Each number is 128 + 32 x the weight over its row's rms, rounded and kept within 0 to 255. Layers, rows and columns count from 0. Numbers have three digits each. The size before them is the row's rms in percent of the matrix's.

# layer 11 MLP down (transposed), 1280x320, rms 0.107, rows 11-51, columns 160-239
092:141181087109149147154089109151148130133102169102118096143132138136095089117147150107165152102138097135129121114186114137121138128143078145105120183143144114154177117106092149064078159099119173097087174135110164169180131176129140131128071073
075:119111104115154159133140128134138043103083134126120139117134088103144180080083140111108093144135090151182118160087119110138116157160068129133157115098077156142129185125126154121142096037154185128107131111137102130125174135161149134130171104
108:132130147144090105114124198122158109098092117153190153185091151146157136132134081121108166118168135128092160164111151113120092111134169101113095140075052053113134149121171094154075168139101121133137143093169149155126099132134136118109122141
102:116143163182121154095118164160156149094098149064127154139117049139084142178117141091110098134091149098207186101121144114171149227099187152098149120190171099195108083046127148147176073145075152132177126140098111148186169171079137112179142132
096:115117111172163106135130084096092114112048162109148191149144130119078149136086117180111106119103132114172158158129104117150142143142173132122160147102123130134085120107145145151135141147145138159108061159135089123172128096186079158131081145
101:108140119116191069150124180088116104132088139157174124084129099129104049108112084156101088138119201138149123121114143107092150150171127170081096180120116135165158131193106155057127121124120116171088165116145153125142165158119114114092088152
095:143123133105037086129167112117165114107175139094116154114091200137114110128156147138168066184154132086123123186075106147146191164093177163164148108183098131113150131157163120059119161104154175072098114128115110102122188109091131098064148123
088:123145131143191134128121153114137128148135126158159114150153117148156109113087114129102131138093105141140170131119133148142116116105072079082129134123098123150127130171133132084125160098145155180093105135129069154099145138117129092159147132
101:133103121138184138162137052113102101158104095178103171098159143099128119115142188145083148078144058131091084136119143086100120146139088126137056103114097170127087081124126152097134150141116144186181122079175090169153121157160122104162077069
106:194156135112121110125117146139132113187123172146127132158198195122149135145159116135194089056104131108109145149198141134043091152042196139110119102149125175073121136053138066013130116141106155079140112103056136132112098100104126081137115152
103:145130113122103143131147068165117123162114168135112157131162143160084147157072149132118152178142148121104097112148203145123130209157154155126139117115111117125148096171135078125091167126129176146117078113122106145127108122054094139118158115
101:153123118105146131178109079154076150137151134116109119129112186148127074120138143098102121174112116164091129183159138119067121130134220131086169128085206135134086143130152167131091155136101085106123106115129137133103114091128142139081102154
095:134096197152106128089160147120133068115099096136137130161102063150115114100112124108145104122121128147154101176088095126138082136104140156113141103081146143096148147128160159125138145100161207098149124135171143119186102114122145138055116083
089:170053196095114087176110122110137159144085122101142152189123118100068086133088174121188090142096134162171135144091099074162132143097095109111153063162162173157116132115131074061116184105089132169186100133159153099172095102166149154152101122
101:140138126123123160100106139134087157085099181130089137145141149157147138126062148142086099170109145146144174128175064132143140163076134080084168158151122154151162114134111108108058169150131076159087182192154117115131070154092111159155154151
107:157121139060152097082142134152113142128125159167069126120125143160170145131084168130140117073102122177097102133134108149129102107161188139125080149097181170113141145128183216111089114078077128097137122139164130134161144111157153138165158117
098:141090068124139144147088062109067148165135087184169134095157156107097134175152147158148189111087116132150106183108153120155083131143076102143141111113120068106145136059110101136121118131081136157109134175103138118105093161124138154105143156
102:167164107112176139111062115129084124155100036111157128139129134130067100131122107097098110153155133197193082133125077061122137078109117150153107153102144121132093188060186146151086163147118112104116121148144174155138140199179117170137099086
093:105103121130132157168108154095119105162082191100148114071157112125117139105123124208212067170148147124090081116045090089114102081166082141132156154195090119197110157105110112128100095143149126120132110214128135133127129084148163138092145144
104:137114123129233129167129144196185122135134127206142154158080108144044155154129126143115195047119063134139122129177164094174148133182090127153162052129123162127097134107127121163096169092147150149148134130141092150111114125128153100109129117
101:099141079132175107097093131164115173162140081112075041112159163091165104166161070097154177124155120133095129164129116131073097087136132166113139111099105136177167154135150153121152121138159133084132117126113152132148175086088110156074125118
108:108134127128105127167143119125082110123157126151134143115102126105121108130094206109160074225135091121114053148137126152199121124107109154082130102166106157068111153117093171160100079162117196130139100125135103166142127168121154166065129119
085:124173148161147173150137108104069063114134155101147132122136136151107128122095090126132146166158106133163148144151132143143154114146090083120151139123127127158094158160118106142126127151136189153093157113099113110114094114146142099124139118
104:159103173158145120097123128193119138107122158073140144168165095139145137101075124169117137111124116129125079141083133100104125150159128155124059148123139152196079101115104132117154146136195092156128134115148138123113169190189141144163157134
095:108158148149141124085083137134097145130180165156084123121140095116174166140092117136167151125111082096140094144157097089123142084097106162097113034090109136114043144095127113180102120096124075147139093116132097160128132154147133152110104118
101:138140131062111110099101164065171177142152107142143084145126084112154097187104078097133103132166124140172127130146115124061118136135097090148132142125103133103128116070123106073130170131111130161060110135169070150105174159090177123110093119
108:136178126131151126195083084129139164149206094149167145122130129154082100117141133198152076120174123116134079114139139128152117120146161169148147125191149124096102144114117089124088073151132076135173106107131080109105118112132168159062133137
098:140126043151171128225172142150108117111142108129112078127166169086099165184132072158091114069142134090094076188120138121097108159175146072117099109139134149129103075124124134136138091229117162081130179108117074084135117157117122131145114167
102:139072142145138078126192086138131134138110094113125130101101092136100088054112125134124135127120074123120141142164182150040151126174128097135151159109146127127123131099122081077137113144139188155128206132102084156145162134165097197114130113
106:133137144100129118155131149169128117146145120115121125149106114130132128151188101151133143107095130115112121138114135135092123125092249179163115141151115140132103096106158113175107104138134080098149125100139179133100126127122115164154095127
105:109041085131167139078119113090153136133112120101197138110147140128184136117166115092139141134143143122186151131137093124156056138136129135164089135199163082164141208104167163141074097166097089112108130102132120158149148058116101129134137132
094:107102086096066115098146132122109190135133167142111119132134125134083166147165114144127089151132160136079168150152166160153116099105175102176094135128101157127154107117113137162131113161094083131123132077142131152136093130180082128146102076
100:063130185063126096203090150145163159119144105140155058118081109137150161175097151089099141115165120094125119145100122121159122147103111117117162138132185131119093070096102098185105149126190138179074165079099121101113112143133167094138128128
106:158134190159083142096108097125081174177126079120176162178140109158137092108164167190116157122172094095130157135098141067080149163136124121130155127114174141076110125122129140111156138109111102092148141171143165137105105110107135150082120129
091:137144059142112174125057133065155093104154148137145138159127135079158096112173105110076087145113129194129109145128120148097122156164072204133181082105128154163149133173110127095127123108142210156114118075098110138133082152111126185174142149
102:097173131194124127100158090170069112144144148119172132135087189105133106135081170127118097138117170169132138159138142133092132130158138142199122091120096155175152141136114140090087134133089124101190161117121147108126124027111122129188150156
099:143113127141128103145099150153094153143125126092157111071147157109177125166115150101144165134175200124112120166155089135162100170176127134155134143127111148091111129124136228179177135112139109133094162217097135131107092116140110155121112116
086:152182111157168124128136164149145117127116112140168162116143115152109160136057133140117117149142086137130121151125131153125119123164079092115184129168121099129119162115140143121141156107152155151101128086120099138119134110141100118127155097
105:112128101109129144079115121097086140164058153123171153150190133112178078062134144138160114116144136160125159129106175118136098118112228203127154110099117124161124148080115104091125079149109047104123152097086077141114066207122120175172166136
105:135089175123127164110094113135140153129172147121123098154120133159126135190136136104125128169064140095049161106167122094098145133052090113164155138108154117114118143137100122156115135118114164125170095102150154134087124151180156071089054095
099:153131122121111116069155152144158115175070134134113127117110204195102157105106104086145093070081188126128120110138105110185131135101149162092152115145150121135133146124185066162142161163161070119148106124059125156152170081046123198122126177
# layer 11 MLP up, 1280x320, rms 0.127, rows 12-51, columns 160-239
075:141164067092079096108084141102151118126141104106077237088130148107140136148136119170143147158172111119058130095110112185170156096109128116130137111127156120129147127129130132129174128100144053137193080106108147128138142099110083109118184049
107:108118177113130131098099104109182187084037149145131116175071109207097115113113115165103130081125111130092159195088152095149194106188175096104094153099072143127134178154137136165115178105129145109144083088142159104190122154099116111139147170
103:197145068194113129114144100177073135122087111098162156102098194158158150104092089148100115135127134111175144152054157104158119103119175110133125120142100147084070127184142119075137124073137088084136121105180131170137134123094021102193178141
096:104185134125127157138085148124101135138110109107108095126122169038100132151112117098150077207170153135112142147104101116081153091133124126134145219110102201088128163086134138051107182156134111163157137126089202104179096095136118100090159101
102:129143103142123130155154129101149098131124172140117100136184151147147172134153129141097128156122097101132086061141110116170117132157116110109080139058109157174137148155135212112106196090145151124053153140038094122103157088160042123131147124
092:105073144146115114144084055088128086089112168049136143161099150121136113134149099128144129101073175143111118142125111157167149129124146064150123184150121102113186102160064142133177150134079109131175125192143199113138065152153092138174207153
092:153110119074089164126190070111162144136132087106074146150055130108132208148197154121181057111199153131067167130112134091135124130130138136171177106133137185111064167107162136108124104120138127135148175156171142148117140082107130158133057149
094:085149092101127129092037136169083125115167171103161131121097165102111143109111139150154100152102170130147156111115136145158097115100154164156136121124139129164125182128123111119147145108170099147138181138156131105112161106134059141091118166
104:192076105147154150158121125084142114140101121082048123124098117148093146131178134102038162116097106142117102123164165124152170114132103118167161138129136104126124118092114208112134153114118139117162090140091130126129119116178163127125147099
097:172063100099083085106173137076143117135084131116101118124125155145133161128137094108116172151178059107147099152126114097154123154183147159136147149134111105104155113070149069134159144137131181130103160113125168118173085115141091095209119177
095:127099081124181097128117070178133146109120108138143194130150212158146103176121142115175147111176150111097156173063098117128190117128115045105144149103094133114127160151057072155103130155104095110180138158157113102109125127125114103116209152
098:150114137185097090180162172158118115133186172109071130110110106061149142131154135090151083132142149064148116130096134104087086082102116124109105127145140148127182128138132157086118128114128151169135047139120095102089137085098167119148195201
093:175091088158128085086094150178131136105120055139155197115132142130082143099119178075184105108109086140111152159041126144124083107189134115154121109158125079137121135086094114127138140156128139104152117143173134151151198114140168134120138165
101:130100153149140140140105121111215141100152134134068127185206092148167110140168144122135123128128130080145123132100169128125133091148138204088143180166133092144167098150121147106137118156137136145170132104140097098134179155111134119093104137
098:088140131109114176145072112118120153203128133090050132195149087173133167133086035179174095118174160086122152087181125187121139081120144091132187117112157097106157166163136150152127178069149116107129076121125081163160099153114162130181161128
100:150077112147098164125132111131120112162050116134046151082172118084166116156110108109153136138095090096093073096087126146128155127127107150114143168092088152079157148122136122141090127125069153117163147190133130146120067138155131126109096163
096:111167084091135110133127162136116116118083122109164180142124157124125124112123137116067126207153146100109144127129105104091146167158153119133125059154160128158108110104085125170100039125083116125128180151090184081107138104139167127119108148
100:142144157187139116167164136159103154126066093123130142142104195111098147107118104118107124206045137073149157166117156089141151081114104104118129116151069109171100086131144148051162120104136056097116102114096145164127109101069124111125099104
095:150086117107119193155125078168160130074114092125165170098138122088113081090101094113159170102171167115145153150119160122194171132153110087131137118167109128079123139119160080108119136128135144136102133148142060115206130080134124154101100132
097:160098135144133118107062112139093144143072108070066123103173126144112173113097150189076091177151141116135116098171173111146146117130183148138080135199124097133139124117154144112194113083131153144072111092132157095170166111180099196134173174
103:065195178116159168156214113073181134113121102117167076113104151101107092092134142113154144128069191103145090151153129099107152174107137149131113165107109127077107136133119130070108180161131057126164128102096146169083097089138058156192053141
091:109155121103118092112189094151156119155127085114142131112150154139187128146167177086111140123137107121178096171101159112099174167141144096159105153161063140111143106111155077149078111161116130131052107099111110093089166156164147169118124146
104:107148082133185122105129120160117109123129090114073146060144195123124163122092122111150150115181112109139143131093111134156164117132111126178124138137111117169104099151176120148127155120082163121119130131186173099139143109143158105103111163
099:109178118156127088084182134113075133135063150160162224103130111079157086144144133134128123116151130140161131173104107174115111073113162112131089131130124140157112167113131191180164143145126118121142155118121159158083136102079122128132158070
098:106102112204131125147106100108160079105161069097106109204104114104121139203177122128071101192091164046102128120072140182067109173125147099172167082108139112107131130069124090123149102086128164119101159161177164045116188138153193113147083147
102:145126163109142098140168131135072142075150163154152109124070163166114101103150077096120089119133091145159106169100087119102098092117130122123090162143141063091125171197083131136174145079146083151115129121063123114091124137123126118138119080
095:121151106137149097149090136155116118132126150164145101045135084123135092148188144116082174102118141100108058137126097151142122152140136072147161140105148177124141180169120150110126061124117036141111152142117140126114139198125128124139114164
104:116149148163100101151143116088092083162140136151118109138122139094063160132163114106072154149141155113046165088137148122155131133116155141143140128138106155122170074128156146114101089146147190087055099173080061104137190054190131117088104085
093:170123079090147152120135098140177099137109159130105148185072133154125127146129088127153108115074126151163162096168061092126140112090081068136134118078168135103094117137099228103133077169110103105117118110090223071090086082138153124134102190
104:174136168126134127113120145148174123121095149141141141115114150123129112163138093153148112109115193144132174172109151135122106110109137069167144168132120108163055169111088105097148149147157082135116159112141127144152105090110124107080079138
099:102064123116159092126198066151104137151182048137123111105181159134103142150113078146136109119167151135186147130117117118175135153042127169135113136100128107124165159156145163121092129167149131135118166177131132116122145128128116129107133086
100:086143151167121090143164127156092099091111130099187149123160143159102079129123066098161138116125137096116144152112117076080199083165119081121195144177149070173117135149146119116132154136126147093123120166094141087107172203133102084072123088
098:164113158102180131134095164064125139179091050138142061159119152080168102143133096156068138210177112129125140112097128119093113125164104058174125141184142131101133082121079107122078132124165141132165070097100122158122148085142129097127130142
092:121110131138079153122045138094132096119095117101091149091140145137074175128064053138110143169201119036117109099092191103141140141079117132136164168182119143110097094120160128115107167128116058148093122072137071112160125123151094122163145041
100:156163070139139059086133107108178113106181113088116126121117145131106232186177122121127194136130114163090092114185131167105118168147041170120136090171079073089122075129134121164155117145116133173140103124130131121116144101134143173158154121
095:113060105090176124089123145110097057140096179100163125108157110128099156093131092105126135138091099116143149162159113122099080127162112127139189162128158121112116167122113130068172160100135110130144116126165112153120177124089091174141111110
095:111157122110079164145138189118116135123191080113054103199131138089142105118189139146191122108143109106112153088126126069116098131149136153118113062115122176112065144082131112146148125091160158113183116083096163097144136147122148135121169122
105:098166107121150181075119121098143131162117101168145113147105067088174170129117156166090125045147118138120153144134133150201170179144152138093183128196102214209090152109115129142113125128147115116109102089095100104046077171140127190055170118
105:079146151071168103085153111130173103216156091089069134183100156085127143078149158131105074117085139148124150191116141084168163107196128122071168107097186154128141126151107125145160131094115056107111146101105111122098109123138167081158147131
101:177124113143148100102116105111162119095180074057147071099137118156129131098178204143130122145181199132101071129077114010195134170130217094135096153100076098125105130163134158079153118095088104116126133103104112110131110112136173156103097068